{"head_dim": 64, "norm": "rmsnorm", "norm_eps": 1e-06, "positions": "rope", "qk_norm": false, "tie_embeddings": false, "extras": ["local attention windows", "gated attention", "a smear gate", "capped logits"], "init": "uniform", "init_std_up": 0.0191, "lr": 0.000986, "lr_head": 0.00661, "final_lr_fraction": 0.0, "steps": 5108}
Each number is 500 + 40 x the weight over its row's rms, rounded and kept within 0 to 999. Layers, rows and columns count from 0. Numbers have three digits each. The size before them is the row's rms in percent of the matrix's.

# layer 9 MLP down (transposed), 1536x384, rms 0.0216, rows 1167-1372, columns 64-95
128:507463453506427513510494550425457507475484504446474509454480524550520510512446432564511547448431
095:449487492583479475543518486478476463570467548490474526504549523554475519540521506422433482563473
145:573483531490535456489541490461518519447480457412528518585464485426480555504466465510516513483460
088:497482500605476514447502478514475544471509444445533417467501480485568486477513503524499446434495
092:520485541525551454489536455489482521500492461539526467550511458470454461566489538446466441486498
109:448507492480500478544495558490563490509567536509469538511487457514419578533590490486528507475480
104:547448522554497454414501520514553424458520520435508513525526487432515557506525503475495520459464
086:541546518559528425478584455509467545552491512452462502485412563503437517540516471536555503460495
117:421511489517518437478585494489529530547493522527525517502509510500470506429509441498519480503537
105:497473515553502505508385491503480475474471547484513556525475510473578513442513500514540513495516
112:538519540530534515493554458447553560560471500468508482542489510477466465441483492484490468481442
085:504542556592512481535545512506486443489466557535476473552531451528589502443470430481508501530439
077:493543569549457493497520492518547551481502383485570514530507511512535523513444514514465526497474
096:540446479494531510536530560542572491473473555486519421519532449506505491519506541529498514562516
105:448523451559473466543453552514490569461566564401501493509442494497493525559519481545532441574478
065:477560478604532548484465445486526530484467465484485541452420473479452468578507496449504507452545
097:539537486496517480504511503529569484443530553525512546449552459492510497445527434464443609529493
105:527442454482438495451494489520465433498496540538527490502502478436523488482511561485517538495509
097:465516479497492465500532490536460483505516545513530547547553452539570451514502560401474505482530
119:508521528517522480472463505495530451462503526530461523540521542480495471579452458442470569553525
110:410460544486506525494449517453511464469515478501461459490489490550441442420559477446518505496506
090:528510532519508554518565494465522493477512484430500470494515485445503437593558514529464488415535
076:530482472587484589535534528565436571490516478584493501565549543544506478496475437494534477520410
110:508527535549559449490486543465471575548449513519483467491541522500468482490492536467509543454515
105:475494538494553481478509513464454461509515521462493496517503442484475478463485568532465509521496
121:544472491507452530533484509491604440461570499503459537510583464445403447500505483470502547487568
093:536518440509386465490507461524466472534477557526503526542548526561519491473432522538471529514432
118:455459484484453544465484464475493495447489522505512528496466539495456513500514508489523519583602
096:513509552527507574514439516492491481427498448490446472426576472563536528458518550516496533489467
110:498495542470489416498547513589544479427510494567492506537504509468461539471504545440454471567479
110:543560550496523492540515422397487445502489579558486424522443470426495511508497506536493540476502
095:478544441527416447509417504521515488564446529532478470462458587484486530588549527546535586531518
117:457507500486531520495470443483527558493495486386515515521525495514516517505454418517479479494437
090:541479486515517495462455474478506505459473510493418455558573457487533543512550537443458448443511
078:506552510531494511482531465496469442512560519447543454545464478477446560509473539509562487550589
106:461578525525465520534528516464407496475459519515475521491500485492467524444445451580466465504514
111:483525482466538493488483497529428443498537465526545425553461427495479535500450517452456506523522
088:411438507483456441554480524450489504499481513485484552562489474531501511482422508500512524443542
088:416429577499484495516510492502510582519514475486454506437496494507547481463416515497478530513490
100:518568531523511550568472453559498552453512493458471534466501564493548511446465601524467523504413
121:509500513521483439484468574507501486484506534549426504501507491516493475494446559460513497481512
095:578491459457519464490458456486526458511575491478503508522427505507546486487472491474518486538464
087:535522514566474537471510474498514566431456542553462502474453549431531440420575463485436474467488
108:493502541480521538516541517501468519460520533463481529504482587512476504516520497471501497549528
085:563543480518435561532528539536496463525520498471473544554535522529489532517572506514545446487459
094:548452524507491483547536506458463490455488517497510516506530512502440403491493549504494511515560
086:522509519568538493506471525456457502507538507484487503495449492533561569478431471503488462457475
113:527451556474540443543469489557535474483491540530431490466503487464427447547517571483492475591528
073:472549554576505521532486468463554406520497453479558461543444552558511482511462476455511461546538
091:481493513444460501485456549486526597499531550480470470554464531537527505541456455498515523509528
110:474509550505521510482412592447454478536511482509444491492514481514508428477504446463490470573479
087:491609571497518511487511474511504579535479503471454466522507461516476533579547505482562510526469
100:470507564518561536496551484500493507461447457516476509514534467499456447519499591496503455490488
100:507457587545453546500489607521567508491515506476473509456582549495531547493546536425459523436458
105:493497488483465550545512561523527544539517592552388523490536535499535554456537466508466504540537
116:477511431511409496543570520435535501500524560457510569498504494510512549530489539482499454418466
084:556423456545567520501512525477568523540483500488570523520598400503462405496433545585463543503558
099:450512554529559557474500448520479532493506526462438416493457537455483488489547469528511581594478
098:475516552477465522499546511466558541547485510526523496500478509491520499465530493439587515510575
108:416460410519497473551478472530531517509502463432523543477493488455549513524496496489468481549529
121:465530487530456457583523486513537489487582486485505497517616492503598540497437489598538480508508
120:515496475503493579527533459513517510508458498462490498517502484505525475477496519503452523506547
071:445505530492584540461457485472548508450497481458567468510511462458429430494437489468457526508567
114:506482526469529499483515456409516533487540510470491540482472496533485456478436482545521500473472
148:511482464484531550489563522495510540550477543530561494460565501522494502419494432534485546516518
101:471574511504497559516492486465461514441519458526523487526372572543524499450447474544515474507448
107:429458504487453511535481549492458507489534506433500501488516429491409517460564481476503611540522
105:524553511505520421477559547559580516502558487491499501451513453508433541497492535472502499481509
088:493511471498511510445498427496541521562443553534499469529496447540441519400547527501446491511524
089:467467483479569461483494502516572454511501560575454508488540500504460495478589514523510555550523
133:454552494569429477442446496486639468477562481471578512509515421472544566516594467478496429499479
095:490525485464459551527511437587507498492504462515486533525493556487467587453452484456451458557451
082:542533580531470534568486521499540503446458390439509487590410470521467458487418456541434538475494
087:522506507607532445515484496458578476506570523480533591499469435519554555512480484511476490514591
083:501505499510461569464461503518574521494453422480509472502469483495495508410520435493549449510584
097:487425502532512445430553556443500564516514467527434544472468502493494528460469503470547502448485
116:519420403527590483488503510521570486474472520419444531548432495474494568521533479532514476486453
085:500420516523508494494524572445416452585484493490411482542459565595487451530500502462520489518475
139:537458530439555534518560452531508549486398499463464466509463523583487600492470538489509519527490
087:496535463478488551517505399519477551489488506425577519521415465532539490514479627556463440528533
120:515461529492575503488459562457546478461500514472466526548505575466506443457495532471539442485560
132:556492497504493487413452515484524494515537497458430449483520485534474501466556478498538509470442
103:557513516512508472491557491464525538512503531494507492503538566530462474501501526538482539514485
122:435486567474445590481472436541452469430447451574491485411534489482550504426500466498455543513485
081:445495500597493483479507543434436533504527519512494512483551538539547532453508454500487511480491
181:506492525539487432528544493500516540499491537525536468553504526446474498559482518551428556509494
086:512467539542513532501451491505484525446526552492438523506544496544492540459451428513554565506467
146:476520563487526438495579509506490507491452514540565476494565559492438442525520516468539523493535
098:467503549458557485497512464455531496444453525467447502580572455469480487499448498544480543556477
107:506534509548456504505552553469545448605497495559500518513562482499568452517491512484485433477420
130:439496516519501562510494457394548524459527477504512554499483488521499375472508485472432505454486
107:511476494459421557505567463444512447511519489498523495432502508431569451483496461484512553502527
101:497444497455502495469535498505429545540401518504517509499516489478556444484469458502501510546471
088:512505433530540518588475518491438452446577490486486555568459500522502454529484502390444505520507
160:476498448444514561543545503523532507517503500526501446471541540481476466483503500477514495479536
120:452546526502515498518478574456468498528496471489456470460518507589522532452511419533463585429491
133:509467489502496519461502546516601499399531463386480540515488507425515560500563539448558432442500
083:550517518468547533535469515508568556480529467546507455518571487484488489577465494471499528471443
126:509496563449490527529493428509508510491514506581507427491404468472475506491537543496512552503487
085:493554477515483515586479523494541528542414522457510522520478497435498514452517473537493520459511
061:540514564527495509543537504480506453394451492519527536548445509491480487522521533502528509481558
113:549520522504513485535445477533428547493529481557484551500458535514507595501557543459489466523516
082:451454557481487548510447468513486544429492528486473489477547524513513446508482491514534509578523
124:453453490448462522486550501511496467545511493592461528482515508534502533415485444513521513527519
160:575520450521477483499486508475561507504557464442493566522463489467555550492503510508424526459464
105:531461540514503557553474523481463486538480501542537532464446518465483436424530491485448525534547
106:504509443512526447492474519504454564522559509520442503496533525496462490446482515487444530535425
082:464519497511507488492547501556482461448507485492465478487497555467420455568532490519557517470521
068:472519493492539467415375439501481471406461448524475536470522491544521505590548529463547483443537
118:495491490522547555522508435493588501583517513488431514510521517459550458630500515534483474504462
067:586510550539476512525526532544515514540511476497507556462524517485468469456445529537469465537491
092:468449561502537503539430463427519534516485440569440516404415566532562474551511390505438429441545
103:530447477491438552537499474508546510538447530479486477437511507484449563518476444495388524501494
111:574458469493493475463476477521503549534491513536495529529483583479462493499525514472558500494455
085:471543492556422508531544457521523520507474497474456531458484479471490536508429497510489543484475
104:479438479538423534497487455527470559441402479548520444529505458495516499479497506539498475535512
118:443525519499450515424512527504514521535498569461498472550568594563474473505492378516507493464571
108:498558439542489520511506519529534541438536447515540580459431557529454484542509546530581541461555
085:520407416474538501485503527483468455445470529479422519535546531541465509499521565450510573538503
075:529463587509491483464492515457549590513425512509485480512511514511478570459481573472465494538543
107:532520502578486531455556448469544492481479497483500527354505546457515507513482491429412492492487
112:511536500458522497549404607511491506487428476474465463455496541490514466504508582526453567507513
106:458526536481506551529512488454532488491498510546457505547507503488518507514454506493524503505493
096:483555494473511559517535410481476505472549525451554582497475482510512482448535578483490443468543
123:518536496480514518436501501458541421464576570531554482505527488447442472478511551527496481504517
094:514541496585533423456484552438474518526510527504481561445480504522498532558511530494477511518506
084:534570498523471493469486511445564541499518491478532444516484570473545443427493480539516468460443
102:513392534453437487506486456526505508503531467512504505499449506503431534449523539634509463554437
096:545417539513458502534527596481491474439490504476531457460557483550489515473523478489497430524530
095:515514516496558409493494477528531486460540483534491538508447524513484443444472506433557538480455
100:537482564508448508494536485572502492550433559456578486521578501463459493447518488568456503484512
078:514527536556450533535519459574518419523467442452498489502527531510478504570510474529507477436489
119:477539506477521467529451447527513578525526524574487384466502448463493485496497519553467532525516
088:537541529475492489529487514508469486485415545547471523493505497542481523526551529499469548535477
066:414503398570499513537450577482513502538493500515489517485414509468509445457517515605480504476509
083:512365481467549505507469552476464487512444435508542553505542462571490527487565455512498498517489
120:475538585539479492457427475472454456586587438493593533540491526580420501503488487597493563508563
078:456490502475551471552545486574503491504484481564542465528494527667510469542586549483521467563480
063:543525551496484478499492594488496485509536481510545482452571574540515517517459458453502481459611
112:470548494481481484525504450553543461457518441497499476486487529554557498453500450486515550583561
088:490553465527491566492517544547515503448528457542554507532522517443471468569482494504464480551483
105:509417532521530500479535525527586556460481551555528562420501488498540532483539477443498504424495
080:485479488517409414461507527476366480456516519513496530434560482506490541594493478566498557525495
080:483505457572518581452499495506551489507474463485580408468504556511536519460514435490430516593530
078:500515593543519512513500560521509454581461396513506488487541474488501528541507445478504502539481
070:516502557484457460535500425474484486484513480494446483477480424504464464519518446523566484477496
072:492556527541525526481550465553547480524525431564523497491468569580534491502438477469560443467568
102:515561466467529473492578511539473502547494584522461502575563530435468476509542555542528525604502
104:540513457529520446496473421490559479445452461460501535539558446511467433495438541485551517424452
094:531443446553554569486539516556527508474480453520496509430443501462508628553501457499501563480560
087:527477485596454513529497464516483458487463482487524553547491586521511457466452544460500486374549
082:512481506564438516483481442477525570472525428533448464520496503582509469459518500518486586475450
084:479539456515473439520446513513518509478580465480496525577533564531512526493495535446532466495400
090:500563476452518589525505543432484595527475519468531540535462442531573536545598488556485538597484
100:457463491506477480494508500408489521530512524459447497509535552488531512473526471535535524471526
081:548500546559489516546378469547423512435526513485566513501486537499476529451460576517506499547497
109:525554479528515467487431513544568550459498521528470428507478591471490435510597504561483474520541
089:486564471430434509485472450460485546501505577452485516507578495483404484533530490497458488543534
071:518555554556522525537521433522485593530469471513466533555481545487535519418474480492483506497510
125:555499542504505427485473444501535539591451502492473656501408525502534474503524481555491487528450
081:503518543409556521487448472478524529517444476496522515409446459526494484479505517542550464408543
084:503518524554498474447518436553440546505530482505454536606495538517552480463505547572501523509547
124:510429528542546544430522404475503423525479548529588503492427480457525507409431459507514522523507
101:454544489476587462445533430509536509531498527491509514480508503551477440477522491521521494553531
104:563482575452552507486462498371581556490494488476442471516469536551536497540502545520428435491569
111:481520550549493514435569438493469484509530466431582501521503488517488493497481475525421585416517
134:505446499491517521538539498484454533551512517427501453469559437455437461428464427576542454521523
093:539496491580528550515418549535493455505451502456534474462575524495439436559522487533518538514430
079:484525495455483483426433508553518554462521460437426500531493521454493522517530583457538504510504
074:515529454512506538488489453488578532476462492543527504507452570468450520489476455539472531467484
114:546496460470559582507439463437508583443485536511398475525530533493534495536527532474463464534469
083:514440505552533581475525541478466471540507533442499526531486612488448488515488572505487503540580
078:464558475472516461526502476509485522504523439541539566551475554474515499495446463573513502508491
126:526441481488548485468519490456496478521515538486490484546573578432467547501479485513504468504605
103:495530533476492523492495433508532589479480529530538440490356510431429493450503495525497540482582
104:577563519534507464453513453493494547497451511479539502549572427521456538512473564481529455545523
096:529446437522548479500505492517501569487517480575512471519549531468498484536455525490524440548542
106:457477459493531393596592511580439520582472505542466488564552520508429571467524434533498517487578
104:461510456538532519578528517543469540546460521482477464519540473468483468445508497493451569573444
105:482470474442469477479551521531474508474441565539514510416482516515485489497494454436448526555475
092:542500424480534414496518417541534487548479461502524434490524500467460534461490492544516506502425
094:571442503438468521556512505542527539473573522469459500446552445473502470437454455462561521535519
097:448600564525453569552491508480491518553523532522508495471480521496536497427512481522508548489440
087:504477508548543553532557469546463564593448539500507522589551519462494484496488525475470537534533
100:470512485493420517584516565544507499528564441528511486491502512470577536436516522538491500468482
100:492554533457461485492485543526518505493496480582459499526535532431523471544529462523518462502529
099:458523540490557469439585536496459530536533544509519541503423453467461486519579482502522502447531
077:585619536527497515449525527486460487498499524562509516541440493453457495478528487444480535533540
117:498486482512623507463500534524510488492495562534477492477426433527505496461539486496479512554482
108:521531509409431482460497453418455480546487518545473546472465488482506576460475492484508471567507
103:452479450545481508447524434526517441506425543542576502508502495463477493441510542550429464486511
109:459488520495447500479421488494489442441465505499454538550482549505451565471479600522432531496469
079:399459509528517503450473511449431553523475522548514528438495444539540465552473526520429487551485
076:574523447509536523542561525479566461464540563394494431434495514490521475427497507454489429506535
107:495457495475570505528463506554508481421450478520499513526475511466483526484471540507475474441525
111:500459529509489489533506475549478474511489502527508533439486523507551483506473475493465544584486
088:482517482540555555452548524465505481449577458486547523448493437435506472464497503514463475511518
086:563462508551523521544500508501560509526485503498446470517497515534549435453515489396563462514526
097:450532515559394493570441430491548567480498562474480559455470491437472508430439513565474506518431
095:517495502514538556496463475497544434538501470500475573424507462512428545544500507538500513479620
106:475547488489561481542527464469490497602471466481498512525536478482468436501481508541503513522504
102:477494490445503539483466486385553514480527473526516481485502462437440477534462484479509484470456
099:576514532478452537536534481477542536456549518460550460471536483480487509520501560455579461538517
096:551462534487518438485585463516533461486450488510564457480541473507510479466457486463559559521506
119:550548518462462483519467423406579472418528497442533508486467486435456518485453534511460523528512
095:514538573563555507477474452525519535509477501520486483470472512577558508418455515505487610450518
# layer 9 MLP up, 1536x384, rms 0.0379, rows 1168-1372, columns 64-95
100:485569469465503481495462503520430490481484531494527514521495528453451520489549528563501521575537
119:388487503497539563482483530582490511503519544550485497452423489480491466483529491522511588505506
092:496495509485526489560464470505551495504454510566496544478518534532517464474486441495430536495487
095:577508469498483429545479530474512516530503482571524469481543501535468512506572555453525416525521
101:496465538399524480491471489548509506537533510494551508509446602469510502557511395481536496446499
103:442442520455420569485443468481483468456543533522548459441537548492583479502521513538522531474497
090:459428446494521479541546552505450445512513477541501483563571538500517531465419495561511456460482
108:553460532453390469498448464475481508489484545492499551509476512509521463454455536502523516510450
103:469441512517520449514578460482461498471454551532474449500433556542478438485518444460527388536529
106:443521517471464520512406523546450484460508464548427531479483478477476536562556519523506514507495
096:462512511448503501479499515462559471436511486509490485413522434438478517537473504448524409524455
082:488509455505471498506469479531446445547501557516474555539509433527544532463602418484506474526544
087:379583521552481510521529460529425443520480494512501527475471512509524496511500477517519490548520
104:478502543429485452492520551476453513480535567602487526490438513446536430525529503482575507537540
066:490523452476390470459497517538504499488577490598488511497576540473494507447438529462502498570475
098:472469514451504528470476449510428524480467511523482552600443578507516515455479499467527444533519
114:476583486481502447460568528505470462519453477567586498489518520576442434431526506549462472530499
099:500446561434507503476516513516471565544559490494522541517501543483483481447555540478594541487492
104:473519510462465498479567518543500536503528459520561582552468433506518510526464520544531437469525
114:441498486520491479521551482492470518516496550511553506469410482491451435480526474505493474523468
093:430423506439500480469560525503462568479518472627504498462424552473509526443490439458462565512481
084:505482503450543485550519469507476486507454486461510527540481476438462475532462539532512474588595
100:422483497491430552532476437541450455439554457464508479504535464441474480521502520430463486563556
102:466491472414518513499471448495458518448518549549560484519522473491536488514472499543415552539480
120:462514530498501455476499530504518540507500463544493478527476510478502567537502485465450430522494
099:473594466494582516458510529467568580526502474503505493470444507515458486498493490483552469468498
115:533434499505539452471449507475544502498503494426478514561490499465456472515507468532533546491524
099:449527543509537472510576568547521420527566547500530538518463530467457515567477443530515454557554
113:579478426442525511460495507503440533495503517471494524529473518513515524493492442580561499486514
106:498562458485502456523478578564445548527555576538515522441422515483511518443521485450490505521511
110:544458448493531511461547498520518509512477488493509536499534458534576482429544473545548523504470
111:535444520534548464502459467517504540458512502442500486471516627485541503516513490509473416414468
097:482492536476482505472493494451546508426538486546541585446445546503451521449498555505455532493510
081:449557449446452498554481516496495458545515449504488548511486531477494523479495489526476531528501
106:549475561479504436530445524505477483481447465457486610567472512529566478518507530554517514549475
106:530429506470454446499437505500517480609518562510484585498482504456547529504505543478469494547468
095:424486449491564479526548526436522535527482486474450530561508466459494491501582488528530486494492
093:436501493484461488456492591527404521537476499500516521551497487492429488474541436519484578470575
101:472512548443483434490519529462499513501525577516530489443546513493474462507543410579540504553540
116:481524462479530526449550358561476493533586505497552524506470453460521518512460539531474472460513
098:485479514525454496498439531472471522495523576472570487483456513483504514589548512551542502485554
100:548514477472470418575456444479497554511510445465580526486504483478455493523442525497512584459508
108:509441464506544480535460457469435432491442546503460547518416484507527465507483539595528470567419
105:478493555466509512403566540538465512463497544528488569505513446416494487511478524481471532539519
107:515549554507500502431441523456457464471518563466531499534511541517493486593509412577445494501499
097:514601515498507572515533531446417522487486508500590502523542532482429532469502519531535486480552
113:513506441513506449493553492540466532582545505635458482491531428476488516497570391489484546481446
078:438513493547569534492497439529455551478595537494455479489568533469418470531559452495505461559551
103:488498513449529453482543499447499508566482516489570489466467503387484429507494440432517405475523
108:438538486516458448471507486522515487514530435546472507473511517476476449557545499424447502505476
093:444479516472438499469495499506506440532438440496511427455453478488500444456503546492526541426472
103:455547572492461547420438546560484446583541522527552525507425515459530496532527459571501512481465
099:431574493466471429517532440521469423495561505471493555536479469451528433556549437524481453579560
107:534503524438436491489497405521432506500572460516506520495514457489517492519439624564536413458574
107:525467467498468523518538537564443510437521499532514553458512455463517535496505450497535526578536
087:471558498496479472535456444492502491516551506522449557465438548493489463552483443483571544530500
105:520529509485433551522429532539489566485555520489502456506477481477488553501537497506482497578512
102:530500460495489452519482516538550530530529525493578545460409504512459468427552433518476478520571
107:558411547421503547531553450530444497475498446537509563511494550507545498455489440520529505444546
108:504549545492469495485412498558473473506586448503497462469469467512512444487471540501544546518437
112:535510413468471449564490517531521435557516489534552492474406490468597539465551443546516531508505
077:515494512527482378492471450559506574423497475571536577556481506534502483456552477519585502567426
113:477502515486525497461493595541499476456499575520448524446540491424521496497470509536482451452491
116:528534537491451483571385489538491520504514479472494513508512462486529445504488560458534434519485
107:505483485473431531499477511516423494529435507560481566464475488458512471536534557536510450511430
102:520429480473498476545501508488514514476511475495490492485522481439530383483499513495541428538522
109:522531436515499442489471556524573529490466499437535542534559594471530506488504533528537480555527
093:474469548510454450499422515471492549466473513508505477556473532496544531501496470536522496485547
085:484523509477455550462541425521502480496482511478503481460438499463533431581487484475420441440541
128:460540441469460490497461482584580526451567451446504519519519490446504516453535519452532486482517
106:509437458457518556451497451513504435431486531526537487480504537422435533541514493487581553482527
091:512501470445440532552432479483522460477477583505509565496484528468421524541433516439445498432530
097:511495556426419454545497502506409521532569535588439519464468528422509518507515475416486580552492
087:406497564489504402520454527482424497522510485446543465531515530546531482542466438560511503604486
104:520475482504472577565410513544396451504466544540576536489538584444447502498492435572526568509522
101:481458528476483496571564447479505532504460490526513549466527471578516522456480500481530518557562
094:514486506442521517549439501488530560516569503559534470499553480470514470503552485547462478526563
128:493490504455507433396511433529522541517488482498521543473485479467489541567499478458484469513522
093:489513513504529466455470501543536457452538413542453554559460597541535434487559509404566460473507
111:488443499463424519422498456486526578494459452486512445469466457488502471498448519526497504461453
127:537477528425500460508535548579443492446441513591584546448493556453444452492562413560524559528539
104:515475407493542500568527486493478503425573488510523545516468527517504520492476501473520557505487
103:529462471488579513544505501505466568560544570502541517528456532447511450464549461514492432534435
089:459456451510527422562467449492534536510445486510452579487449530456446457445502528528517513554545
137:531527486438473488502536519548588558511525470484503465529486535536526469470496485566469501438464
093:515455490486490460483510457509507486536558555504595505512483475494511501495463502481477476520529
123:495511465459512493479472541547528565454550465463472589481475467546478520481524506502481489500488
100:536456458499419489487515516468572462488539478533566532530471484429496482488484472506498440494547
098:527410454483465509476508456525561538449572461550515531549567468499514484465491526532524512512540
114:480503505508502423443493475547571439453529565435542546483479534491463461521467499531505476440511
113:515492440466501461443458535547486515447529572489559557489492504508417483522553535490515481555492
102:416553602448524526536426491486508511419564492459456544521527525462515468472482479523527476489564
099:555564554460423526495537524487469547505540561583517479555503524427461464477504504454484570458489
119:560479547480526509482468514467487499511474493524438541454475501497467446507535461541541480513498
103:489481531488543456549516547547517514496502520459499510495570508500531483518554504491505585552469
111:523441506469423450517514492537473478508486545583637483491595546477411471485511479494510549579534
084:403484524518489504459462515514419498551559484549503482476445495474522484431475461522444482553552
116:522532532476477519470492532510569524480467498582466449440548510478502502457461466501509495456507
089:519485521448550474432462480515532542522516563522521575491479516499503466515504553536478550464493
066:438509460451452478508557479485520487511549510515453468434513455481521473452433530562444436524522
105:483473469436519539501453533505474420469585469457461483500431545431501441523544483547522517470446
091:494507483458480476493514495535508527456480564492560551466507484546473470513481467456528412503543
115:512541451508436507509430507555485532497494551463478525484444515485527461565417534477544492515576
126:456454576454491514574513459485471498478438511535487464485562552487466460498492482539493505507558
110:429502477484521427477469457485533487458563550511453502439457506496534498502517433534481422495493
106:378565561446466467458498557495515478461510593443528522541460567478485441505454427487524516533518
092:493465468477469492489527512493471500449515614457504531483430553477497458579518476508498401535528
072:512441541505526473521549529520475499531558547514502468495491555532513513481500547520458505536463
114:462464456474468536506497518514493576449489546552484511518411499410495515543505540515489554576483
077:475511429504512524472505483554457505381541529540501575529494494528525511486493469529540459539507
094:533529472524444456520480443501422492456544514510486517545518452449449435449462510493416467604466
109:464530529492554515510535500548465517529558481474532509474549476470494471564520523457523521486513
114:488554487478525520555412525573520485522491539526523517491523540483501430517428512542537529540592
096:504471554451480501508549440464484529496458572519490536460522461500431491469551507570531450493491
100:410564510482502507544502453493553454504502535523486633494519501441482528526557546484503490517425
110:541504577482517492463540443471490450470510526504485511406428485504507425496436511480471496512456
109:455469476400519542502474508481452470501461453507510442447537487550534459552471502506576496513569
089:456528540481514505507549498482454474463556460516502472472465501463524567501438466540458481511539
093:500515514456495502414435511516511477433521493512500480481449534500509494505540513533534458498583
114:462564450477481494554511530528490487530519452544531544436529532528510494526535487507492436537488
113:463450496451522513555585485489492535488605548584520450484560495526473468464424473524538519487483
101:554500446481505466517526487520559584457480511502464518454547452474479474408526455514431528516545
106:585493547485477510531501494561492558563547529485542492517435537519520438525541485515503521464451
112:500500528479457498488482397529546526418473495504469484466542543532574530496454450558450524528511
103:543481550467511525501485503504428530538519488475534565526542557450491509554478532428510490561492
093:427589523516581492494516522535425487363484477517509506454534474554509522448521411555491522535557
114:442563510467534530526479531545509453473506529453519546535549452537453523500463474526396543538605
099:456545552442552486566487459474507501487525451541501469484499492485478469519544458553467522496603
100:459560488506478544528525464479460452523481547527437521566534463506486514480444469519521493470525
097:500473505509481440421459543483450510543455477503559583498487454461491546531528562516597465492509
084:490520406434446508553524619461541590456544521520511534523521482377511490425542519532533526514512
107:485587449489439466369542505508504550520522492497520472477471470393562503520541519484562538440572
093:485508546493563565527534519561554549480497500472548497512474522495435534563500474466511522543453
072:524606559462462496442472512495398511475493478511459445518478535533561571538494472475538581491470
087:482548496500493529524478500466520496523575527506464535488477489469402488549506506482534529476444
113:551473496479483540491476514461557540492491503516542447528544518496552515542534597497475523505501
088:528474562452482564456482554471504514535528519497500475454560529424540456518510483554494470549534
069:463496477506528500527532432460474552451389503547572544510485494437499464560488601529520447501476
105:484548547481544517504531493538553479523545441492472531481558405420508473489536574443520535533478
096:516499573512594464495511496564520541466554532476445450471511432572486460488459460557465536494399
115:548488492463464486488514455469495612573470486547519519458492522551511466491451483464456458541468
077:443524501489508506497497442458571466554534515484561526569501543530457479438517536514495461439571
088:519566548468407480519515471486453525474535519510504434515495542520520448417473506537531474500499
092:511498605500437490496423541488511540487470477512453521434572516494470476522511502537539542493561
080:511561486443432499513489494488444532494456508552510488468484501498527545438517450464509451532538
075:493511492466533437621501462505498445462530500529479503464548508449409538538459505558469493530472
092:541423423477492547495471554460509503466448474468516559529511484495478549417560396509496481496477
100:416499445515510507519413432545447563523543515468536534416406575467525496519493494555476442512510
100:448542486516445537508507477547491499488583576487432493486521434528514513454539548537541469513476
090:520523522427431524505577559559495470485521532488451547551478505527520497509569486512496533626480
084:471521472511494435389464472532513539456490575529461546492447488445524494525544557481523462550463
092:547520459484517429493542479534511506389510501466558563524527497464576505539560558488521471532496
089:505483521462542393531459448511497430497583459472537493526436500517524431553520471526521517481541
101:479486456419433516522507440519498466539504544505512472487525516425497429518511465522485505507498
088:482580488462514564497530517536460452507462464507564531502540519535490478450469482473473550496463
114:498481484464500523495492492513493591545529552539536595478507550523546530513565457487545499541512
100:502507468519532451503466505498437482449543452525534485534463392481566503491468543506500466506564
087:564518500483473449497501486498489550466479508476565530504535470489500537497522550510429519527494
119:463457517422573484468553518571447531470574497465453481542464525468491457474492522433501494436522
092:568463481448442404493494429528522475456453480539548463414511566453551534596447500469518477537519
096:517541472486481462422543479484531427462523544537518555510454440475542491487500531543548503424496
112:479487482470484453534488430537516504420521538519474449471509562501474494437552433478530440474507
104:516576493460452412541470428516425496466542524532498478556469549501527498555460391496538469476502
109:508532511474475455547457570520544540454449538569514566467514449512476442441534382514509495476484
112:490516483474515447483481473484443514456457535551568488492452449445558520566492527530479468533548
114:487554566427489539471503480533500460473501535542498515479476535510522496523548524402530546561489
100:454521436430452504481486509479520519502500515539506460526428485521574449486536501512494528501525
090:521469504502515451452522499491491439532461507493592502451561552470535490559495466537514458532523
084:487491510432559482538514538489545399418525527472460528455526500538495450495456524534535532445513
101:517510517470481475566504572523481521474565501551555493539407460492444521441481358514540513482499
083:510528499453436496464498526483553525477524533511435524465468582503487455499407465446513489577473
082:456429525499543479513501498477499462435483517491484496474448485502529503478551477497456487450565
108:425465509429460490544467477490466520488529486552521544493429505560565468533515484501471509516459
105:529505475425468460448524515519503536536468606530493481432556518497494494525525395491577467445523
103:443466543498486515507424515484475450514500526522549500505478558525518452481524546523452417560490
096:516538525495475471507482480548484523471499465463542508518500490519527456496536482526533536432572
111:515468472445480539503393565507520469438549503478514512551480495517560471500536506458503476505399
108:505561528506514477418457444478485565558517510532552530449471475512539536520508558462497470450522
109:480456444464465494473512483465545545493487508510472564448517436545523510522437444508517538465499
093:477576478501499448560472534561406446382481452549558435453466499551526517526512516497538491532487
102:509485554530535537452495451510483455617468469473498510503516462418438505507504480490470480551528
102:490448469374474450552536458500427507456467509510530556500532527510445446477513443498495478573457
086:512532443519442501558492504503475525438446523498449529469486498471533498540545451404544510547517
108:480495483504516491497492524455485524514514502473475479524429492551482446481473449459564444562550
103:474453470520459512539531586564471451456517542499492463483519516507469486456494508462543495452564
101:436534438437497446498448468481492591470446519489522530513534503452422486515461521486556514512500
088:475398450497464506512487455476559513555555503501467490462546500516526499471497537492525437464515
108:502548457458483508387463433541499479465580500508488486457508516458439513573511525500537538580481
112:530559476398448436514493424553455518480528480511518528503521481485475507516509449508468519516449
095:530534518520539544413468522565528483398560532500511489490544576480539522419462434543558533552510
105:425518503480555511521606544527442504555548492539524537431522475552491534547469458539534565479534
075:540547518472467470500451492504507458464456492483492530476548510467500490498525413475485470438540
082:560465469438489503485457412484524514446485494560497542513575461511431505559490498477458542464476
107:479491506505450497566472513516488546503490492519544504501508472479528550544550504514552486466547
112:476534527477438534511442454449441470566513466525508494434539444434465382501542441511464544496465
098:474542528522473476525502421502484473521440503477427485486467553568506521525468499448516512489387
095:501504559442557507440467531544525451513580496514543457483465517508535489556490489591537475468491
102:558515469485516450470561518483515468571548509560461536461594560512475522459521464451441534508571
102:475459481503486480512494536500482524454444552518468537470446489433515466442529435556527555529532
106:497484575548522443409475549536543503505595538457512452539539539452549456468511545479471532494529
103:431524514486533455535521508511480465512581504491470481440467457526466474512452530504503490526482
109:520545478476472491499508514519404517506474510480530516521415517545501537487498526546543489554498
096:411537512504505547435528514583461524458471533474453480445500531519546501561529489579450456479521
104:552476483527509448480523563630444581492559527540548500537495496458462461497585444505453555463482
098:533515513470444485511521540536451492473433542540529477539506483552513458519470505425547450525541